python train.py --n_head=4 --d_mlp=896 --bias="all" --tie_embeddings=true --init_std_qkv=0.034 --init_std_down=0.00429 --optimizer="muon_variant" --decay_shape="linear" --batch_tokens=65536
Each number is 128 + 24 x the weight over its row's rms, rounded and kept within 0 to 255. Layers, rows and columns count from 0. Numbers have three digits each. The size before them is the row's rms in percent of the matrix's.

# layer 5 attention output, 256x256, rms 0.183, rows 155-205, columns 0-127
111:139122109123096121113159128058117158143133112123140128144158160131138118179097163090159136116156089177135090169118121093125171098106122144105107114118105107106128164171100165163143103105125101122106124129114083158130116104157103132059145135173097105111070119114123117130099107193127137105149095180147122137131099077101158162103088130116155093130156103149118111113112110173129105155110
097:141137114127126130134137141103124164131132111121080155094118100107079150157110158141138119177152155116139137099145072131191130134143149170126158131124128160177113109116130141111173148125150158106136104107171121178102165186127093128150105140126125151111146117153137093114108121142166112137127161132150092137089168090129135134120117109147106133110123142105106115120180153112140123109136
102:134129102124166180138130116123113106131136130149136156151144108129130168116087057129082107131130108120124103123136101145101105108131103132134162152130128139150166135107165138129169064087111156128155160118116134110179149107091133126147134126134130121163156120097171100146085108144110142125113128078155142114139121146132141107132099136155138131172071163090115115117121104129141114136116
088:124135121128147156123107133064153123158115124123111137108142113161122170140137146140117131091109121131102093134114152148114109060163135196108130114054065162119125110117118141150110137104145126132182107145139133127139140121165097111127138141146137106095152129124107139149134131146108099147063099132114127099073123112127113134158088114093130088162127087126105127119076142138102155129108
103:066155098136115111128121127134157157156136153111129140105153107148081118123106070119114112181129091175118137120124100108159160144177145104114148140115110173153103135104161130133088090128133135115096106125161094129137151145161110119141128120126107130146155148114098104137134129158139163124133123136150154160150101167137134122108101151147144106145151113116165107102172121096145076134091
102:106142140140087158125121144128128097123153118181143164196128100141130135140147129094112129087197100130117129146117131125135103145103139124097164080157147128149136135101162153107118126127119126128110168156152091137144136116083140154173139104117118138159134138140133162144130124132153153120135132155138160125202172117107132114102152174135120110165145136130115131072142137145110110135089
102:128149129097112137119117127183119132127107122138146170129094140140169107148111128139104127133142106095114092119130115120084117148130121111144157138142113154204135144129099090144126110141127152192112133147147075142122160129112142120128080110100137111148160055112127113097125110116135182146136156100153109139146120114138133114141164089124124153131138157136115109099116143133129090124135
109:145070110127110130122109128117129126079170110095154113134144097146107119164099174119144074138178105114110096136111117140130138165110137116141087176087124145122102109158136144141099102111113143082145155108143142138098118160158140147155110120150138134155109164113114141139126098098082126162143090101116115123122139126094166144112142123123115082097110143084107104090083099147119108116087
098:171121186099155094120121120135162114171128103143156074131116144099109118128139116155132142110133181145106118126145113138092114193107140096143135181134133134170132164121164100132093111154125128084088151163125143143089150172137114147106114120111171104111130149145126159122118150112096108129144143099127149140157105128166126124116142094147113137100122130155115084111114151122155164108198
107:106146121089072093095129130192108107115128140137097121145113184108139148102121161089119144125085109142159133188086137134153148119124140148119154151178098101104102146121112118101132087119149174164143112146166148111143132101138131081164106190102119142134113137129133140092094103136122163127113133102132143139091132130132102136090087177130144123111155099156109136100145168101130121131099
094:133120164120109111146119111089188152130156172150150122095111123203149123125146171128098127149088175156116089100145110152179143072138126124131127131122116103135146115134125145136124135167126123161144144119142149123176085050165141137093151139086106110116162146142097111101150081118127116150151134152176151147134149132112133087149077137102148114152132116128091147140151129138152136102121
100:126169129156157117103151122123118127123117158112094093132139127127098157130119112121135082106113120124133105088164104136160151149136104168150123184107096077117122094136153103112136145118151128107097100200129127130177070152090126130124099121122107096124111129081142161181139123136112129129133124123172145139105153119118144116152147134119120117146115114145118161145178141114134086133118
090:146104159130107123146100148136157126165107130143150127114112121127130061155131121118102175100108119151126080145156108159150096119151107091138127113153113137203104113119097116157103107147125138146117150084133088135082179132121149122104159124105137147076152151099165145142110113090124126156102100113124103116125179145103114107104128154089157130096117125153134151120133092108145149100120
111:106134100132086130095095179096096136124091112155128089129095106128135124143126136101095130137143099145120086144132139156166115137079098104159197115106132155154141096136110160131107119123144132146135116141133078172169134139152140127146159100189138131105090145113120095147117130154149096137136120140076107120171125158147117088133144150121150156067150127185133122091101120149139081116095
094:112115144171096140156151122097145146126139096120110114158137119115101114094129159140158120107112116122127120147122105094161110140101125134159136115151161139201121120101150124111164102098126112144077132146124112164087119109094178102100134183122084106155149103128160152124158139158152165127121161117149105116109167142114131100164130170131127125084139111089119136097128137101105116152142
098:064138088167194115135144111142143111100127112069087147117160146152150127106123119149088175173117152120142102121107132125142121154201128120149098136166103150124122167137139151140097120131101127073144139114084150092108141111140122102129133129128146121166179163146124126086129089123123122156109135162128138159096131115126141151136126149133118140129142136081155119112085157092129121138100
093:173127112142098101142151161175132111135107105079105129134124119110126131098135131148141115155076128117112106091165133141121150094114130103090141095127118117167139168138117157171200193156165135129179124140085137144142116131116119095138137117171132100129105149144139124157157134112174123146156139123114123104124069151131097144174109111082166133089125091146094107152117147133148177087139
103:144084165126089120090087160077139096150090114133140160070129164130128145126105130151103139126134116136139148116158102101146126156120145072115063079122144119139120149165139130132115116101130103068060106114112148164150122133151129132107131098124121133060143124118126115138163157120170113118099138151135105126124142140114100119135159113130136120143166143136128086161140072125094138123134
103:169133150132142148123096140080073144131119068102116141141090156157137152073094136100139140132124151141109110135150160148160135132119107116106161117094146152161122127091107142086130116160127123103159126120166104114151131159137160127119144152155151122192126160178109085149071125119169094173129129123101120136132164108131133146097130108125107114132145142084111138186094102128119175105115
110:194144134148112170130121106151093145125177143144121175125114123098153140105110106161117142171102138125146097139105186152135122159170110148118105130113110151130143077119136163156174131136131076116132105111168135119115136106159150140161100118152120112180160123155160113069097166114130143115119104124133155132117112122139120102177122127142137113163131160114141145131108160127117132095144
099:120176162085130127118115105133132136106091155156080156119150116125107151137186121124126147118119135164135138143115102144140119135139156099148147097088105137149133095177145091121142116145109118117121142152084120101128090127170167170157111123128172101131120128150194180114135148126111132103128149156130139134096140095133092150116120163086143144110126097096124114111121120134124098103142
097:113097140137126134154129151149143158111131128123127174123126119113148122146123112102075126118130132152201138122168117092122094114090101132180136124109148123109127188118122116141114119190117105116082097100084137115117131114130185127158109116107106116092103153140157141154144107132116095120099124141099133110143122094130104134110116116153161088115110115149159153139113077094140105150147
106:122122064186099141125116136128146123117161092152149117122113118124149108101169110146148090138165066080154128124129084096199143155144112146124127133115152172163111130117161116113100141128158114150142083104154145127112111117134100118128135148132130134129052149117105097134155157101124111157134157145155106111161143159103160119149163104100142083134105108143117099131123142116127106098078
101:155129146074137084128110126136126100169092131132093131075215108147138141138107122126154125121090140110123100112090084122134101140132110089158162080159103153118146134129175141141136110125116146114105106127129104111142117097134165094101105127104144154122161124072107132107138092117148157163136109156124141099142182147141144144122110097152094085119104108107149158145123147120149159142130
101:142144163120104105162091144137126148117097128099084094122115117132162118151155158114142117121166115114119122111136077127107173146146158139134105136139120132136124125179083129147130118119163111167107066138112148150147162142156111125143148113122121085137113126120084168131109165152107137153135119114144119147103096113133147160129128133099112123088140102101155131102123096114143105155100
102:141141159102135120116150119125107180154135149139094139129131113139160122116134147102163116059087106132124131153134101178162108156124150101155193104143095083112205122141135157118188114121103077162105148102132115099149130163110125120136144151109180145132160102142177126147127106128165182114117088162158151084097119098134160120118094085157122139181168112161163157103115141110136118095108
092:139111108154090122129141154104144139133134131129154138113111083124134138160133117097097094113081095104169136138132196138132153149128168101138165080084113134125040120123144138149103122131127157124150170114139155113103103129111100143138120153107127114128146126118126175129126131139135104125158113144056116154159149127152076102140106132146106120092136077112148145108139125141083159120129
101:150135106120122063111131107156162080115153098125152160117151110121131168133140117136135107123156132109137090169171105113086139102148154142119130116092116101142184110103133109126137113134151101130098156172139107092115110128156118098102136111097125125199101093140171109139104136129110146105133140121156112138123131107113150104144106139142125165090180083091118131115127120103158084149111
098:165124146096198099143117120152125134111152168131122110121155131132142123101134113140122139113095120109139111122075118158107098141127071149150121142111166099070097132098076097174095133174145117122146163097108139124109080131095139122101147114110139137160117133110093172115110143149150109119130048125119162158146125125142138131134121137106075145123197163128145147109104119103146131106142
110:162128108097099133117130096133123185124146119124120140188113105160128110142121125112145161133086106135116141132071112076139104154095094105109163136085075123136084156122078166108142146139114113168132138096156127147130148135132130147129110147141148118121066144110110126105105154145142141128157118180128103106133101076130093147169113117120163144155164112146170120148062139138169139156120
102:111138142073079104124134135123081124131131109126147143119103120137149134099147124095150143126167106136131106187091111120127175144087088135164134099125167140113113148113110150115156118106098072178130137144153088130140124102138138098151158131159095141172100151134138132126136122140154125076118151156134145070124121141092179104150094138128124084171151096125127149105144146150140111111138
106:143158161081145101203176140133129120088136142079159125183129114105136141117109102151136073096147145147098139105088142123090118131141123162131148183121110111138117142164130120145133168136112145149143113141080114100067109164120134117163116149142160115103141143123132136120135165119137161133122153120130143125127067095112149167143134151162094086117134087130134132129165163125119118141142
094:096130115126162109133088084153141091154146145112125100090165116155121117150137140137147086102089129082098179136152092160099122133105097124110114149103145158113145195130141118117126198111081115135156143091152115128119090132140144117143097146136132155098121130124095158138173102087128114137125117100138066141139096129096078114159129160164120168156090100111143169156143126129142144125171
100:108157122175109184162104138068127181144121144136149103148130110129134119152144129183165148136134159125122172153132094127116128111146197145106111167144128112175129143123139081134104141105115135110124127114142180184144152132137138088127107161149125147162119084162130150152170146096147139091086123140100099141184130117142111121140114129120158116126112104121121114105113147122140133103111
092:131147132158144124089121146153186107164123132084134165134107084095079130132097111131146152100105103122132122104116125104136124132129091131107125134126093130053162168144148156168117147151134120147137117143127139167118116149129136097127180104122119146134120147181116170160108156146137110132154096126108143117143134101154110103147112112108149128146159129143118114125160188159165149180151
090:139135135094151112145107172138152109127106148101136165115150145096119137103150130155113108109182188120120129146151165162121117100092130161146114133144090162105120101135151112131131185088101107089112131157125147131126125099150052137100150126136169150108119115147132166139104106139079124130116146099087130102106135150167133150119135137114100132113124116091073129118112131149153133121125
099:116117135138101148099115081112095119171144095133126189121101110126137122139115143108140145109131124102146135131089141169087111140193113137121103132130157070130140164091168144080118131094119153146097129140063127131111169120122120106143104120086107094178133087153161168128097121113154132121103092117148119148115125150152115135134132148153152120132113142073146124099136153152098112118177
097:149110163166111076169129137177122108059140159158136124139145146146159151092141112155105168120124111106140109137164163151114128132111126148145114133163114111123128085089097133114121115167099113161151136131150101134162092113119138110092102088126152126115110145123138099118117109150111140123082137090113129124122113161105125133110126157136147116154150115093144133152096179136129115143147
095:132138131140146144118138157151124103109131141126143103135134136171150101109084126158101070117162140134150135118154139075118080101097110108131122087147102089088110119144112122165082151121145160071137166157136110093134087145066115157112129103115118166124117080096109150139143139178154119137114123114138129141167085126123132133122118136169079125165133151114120112189119149141165101127149
098:125134114117121161127114172122138118123127115161132154138142112092126142118113132125108136173167175132099097114114153151122161085160111113088113124155122130111122123103182123117127119131142147126143111157106113080140115113160138155118120107143132133159111141149116138109141093082153161137124142130163113177124099173132129104157072124111180155136125156150099105141116099145169135108133
101:140154080113113118138099081123138148146142101162141122092147166121176110119105134113115133103115084160121097131133123133124129096079124125123157149113119144095091140162088107140135119115106153134136164148161130139139117136135111108122128136106149122105078179076133085128178162113146120104128112174109115153098128145110143159145117091158149148154152102120143105130132170132133181117096
103:164134091147123131098117121132151125140129149111106121096102139149129079166125128110157122111105150146100126116080138089136163131105162091096141163136120105132171114159157128121176122112116089122094136196143067160127138127069123147113071087149083148148124120113153092134118108130111140114129165132139125141141150084142152126170109163155105121167134063117099102134100133098100145139108
102:084078173132122204111144068139161147120166091127126122130130118093125113111108104170124147132094141137134131146148103176140110116138114156173063110097123117110141129106134146088125124126156137134141119105148157144144118129168161144117103138117117124168133097184142141171146121167101165151136126085154130137100154126135144112112147126125151134128140198061190149121115138116138120131127
098:146116104139125121135154160125139099105126076185141165152115133126125164156145139108171119136115163142103090175131127054086123103105114094150142160127124119117148152172142114120069151120126140136141104125126133135122136092149176150177145121086177111128114139107165102158133137121112116108134106133090158140133083112094113153102146109120148162092179158173101095160130094097157114122093
102:156129129117151134124134106088093112097141097126117093122108165127160144138105122142145141087131152121166189135155098117129150209116123124084072090083182149127126141112078127128160114137123135123113115116131145158071113159139105148110127161142124167110121116138105115164081134146163124117116138130135100163116176103153112107095131112136119128124133148130145129079124140113143174134126
102:113108127105129134124144091123116144107110118134073123119131121121087094135146130156126083121078092149123101117144184140144112117158172124108113088127158083142089120132153125125152155090107138131075106109130135174108101130114097114104055136170128140095140135128156136117125098112101145161155143125076135120146117139137081145095123135136101154134115128157163153168145118126139124101124
097:133132139109108151124089140134108161131122131138127136176091128190140130137124110108165105170136134119115130111128120153138143124106076110113177166125160124109088128146171145095186112124092150172155133101147122075138153144134142113086145152117145103101138135141142164138120123117132072137156116153152126095153105107103132128187120097116116117176090144121147101160173129158130139101143
102:128160122090139135077130088121150157068154105141156126137127158120137145130127123137168128159166128106120145157125108144150119119102088144125145101097146105114119118129135154129128135111155143092169122111177128085121115116143114178149128100101133089100126120132150122118136092145131109113156101123117135094165119125137128109164125116106143100119131171177098116128120178147142127111119
102:063124129104114119140129112133143080121144154091135147143146131127086141115173166097086098147152149148126123086123133096142163130123137120120147119103095099147153133179133110159115148180132186142129119143164108115138146115164151129133103130146137095109141156109096163164106132109087140153152153121158148173159119125167135143197153146104112121122125132130061129109111153118150102127121
102:120122164105119133136101125121127138186076101127150137136137120166120109153115182099098111128157155117106107131139154141135122164096167147124116156159137109144109129096142123136098148163105141113133123128133162155164131109118105103112096131097122089148143127115098111141147140154102124130134132146092108139160118168141140114131123100085092099124137137141113152138150106140171124128119
102:137115119149122116120125120126106149086123140143115106156109117109124125120118135135137102161105148176058094146134106128123122091143125107085165132134135108184143130131103133145096105118130104132125128106138108128188157123140150189111115157133145131106099118129145111124049129113145152137130106152106142121146116125105154162105166134163156110121107144176098161116138132112074159121093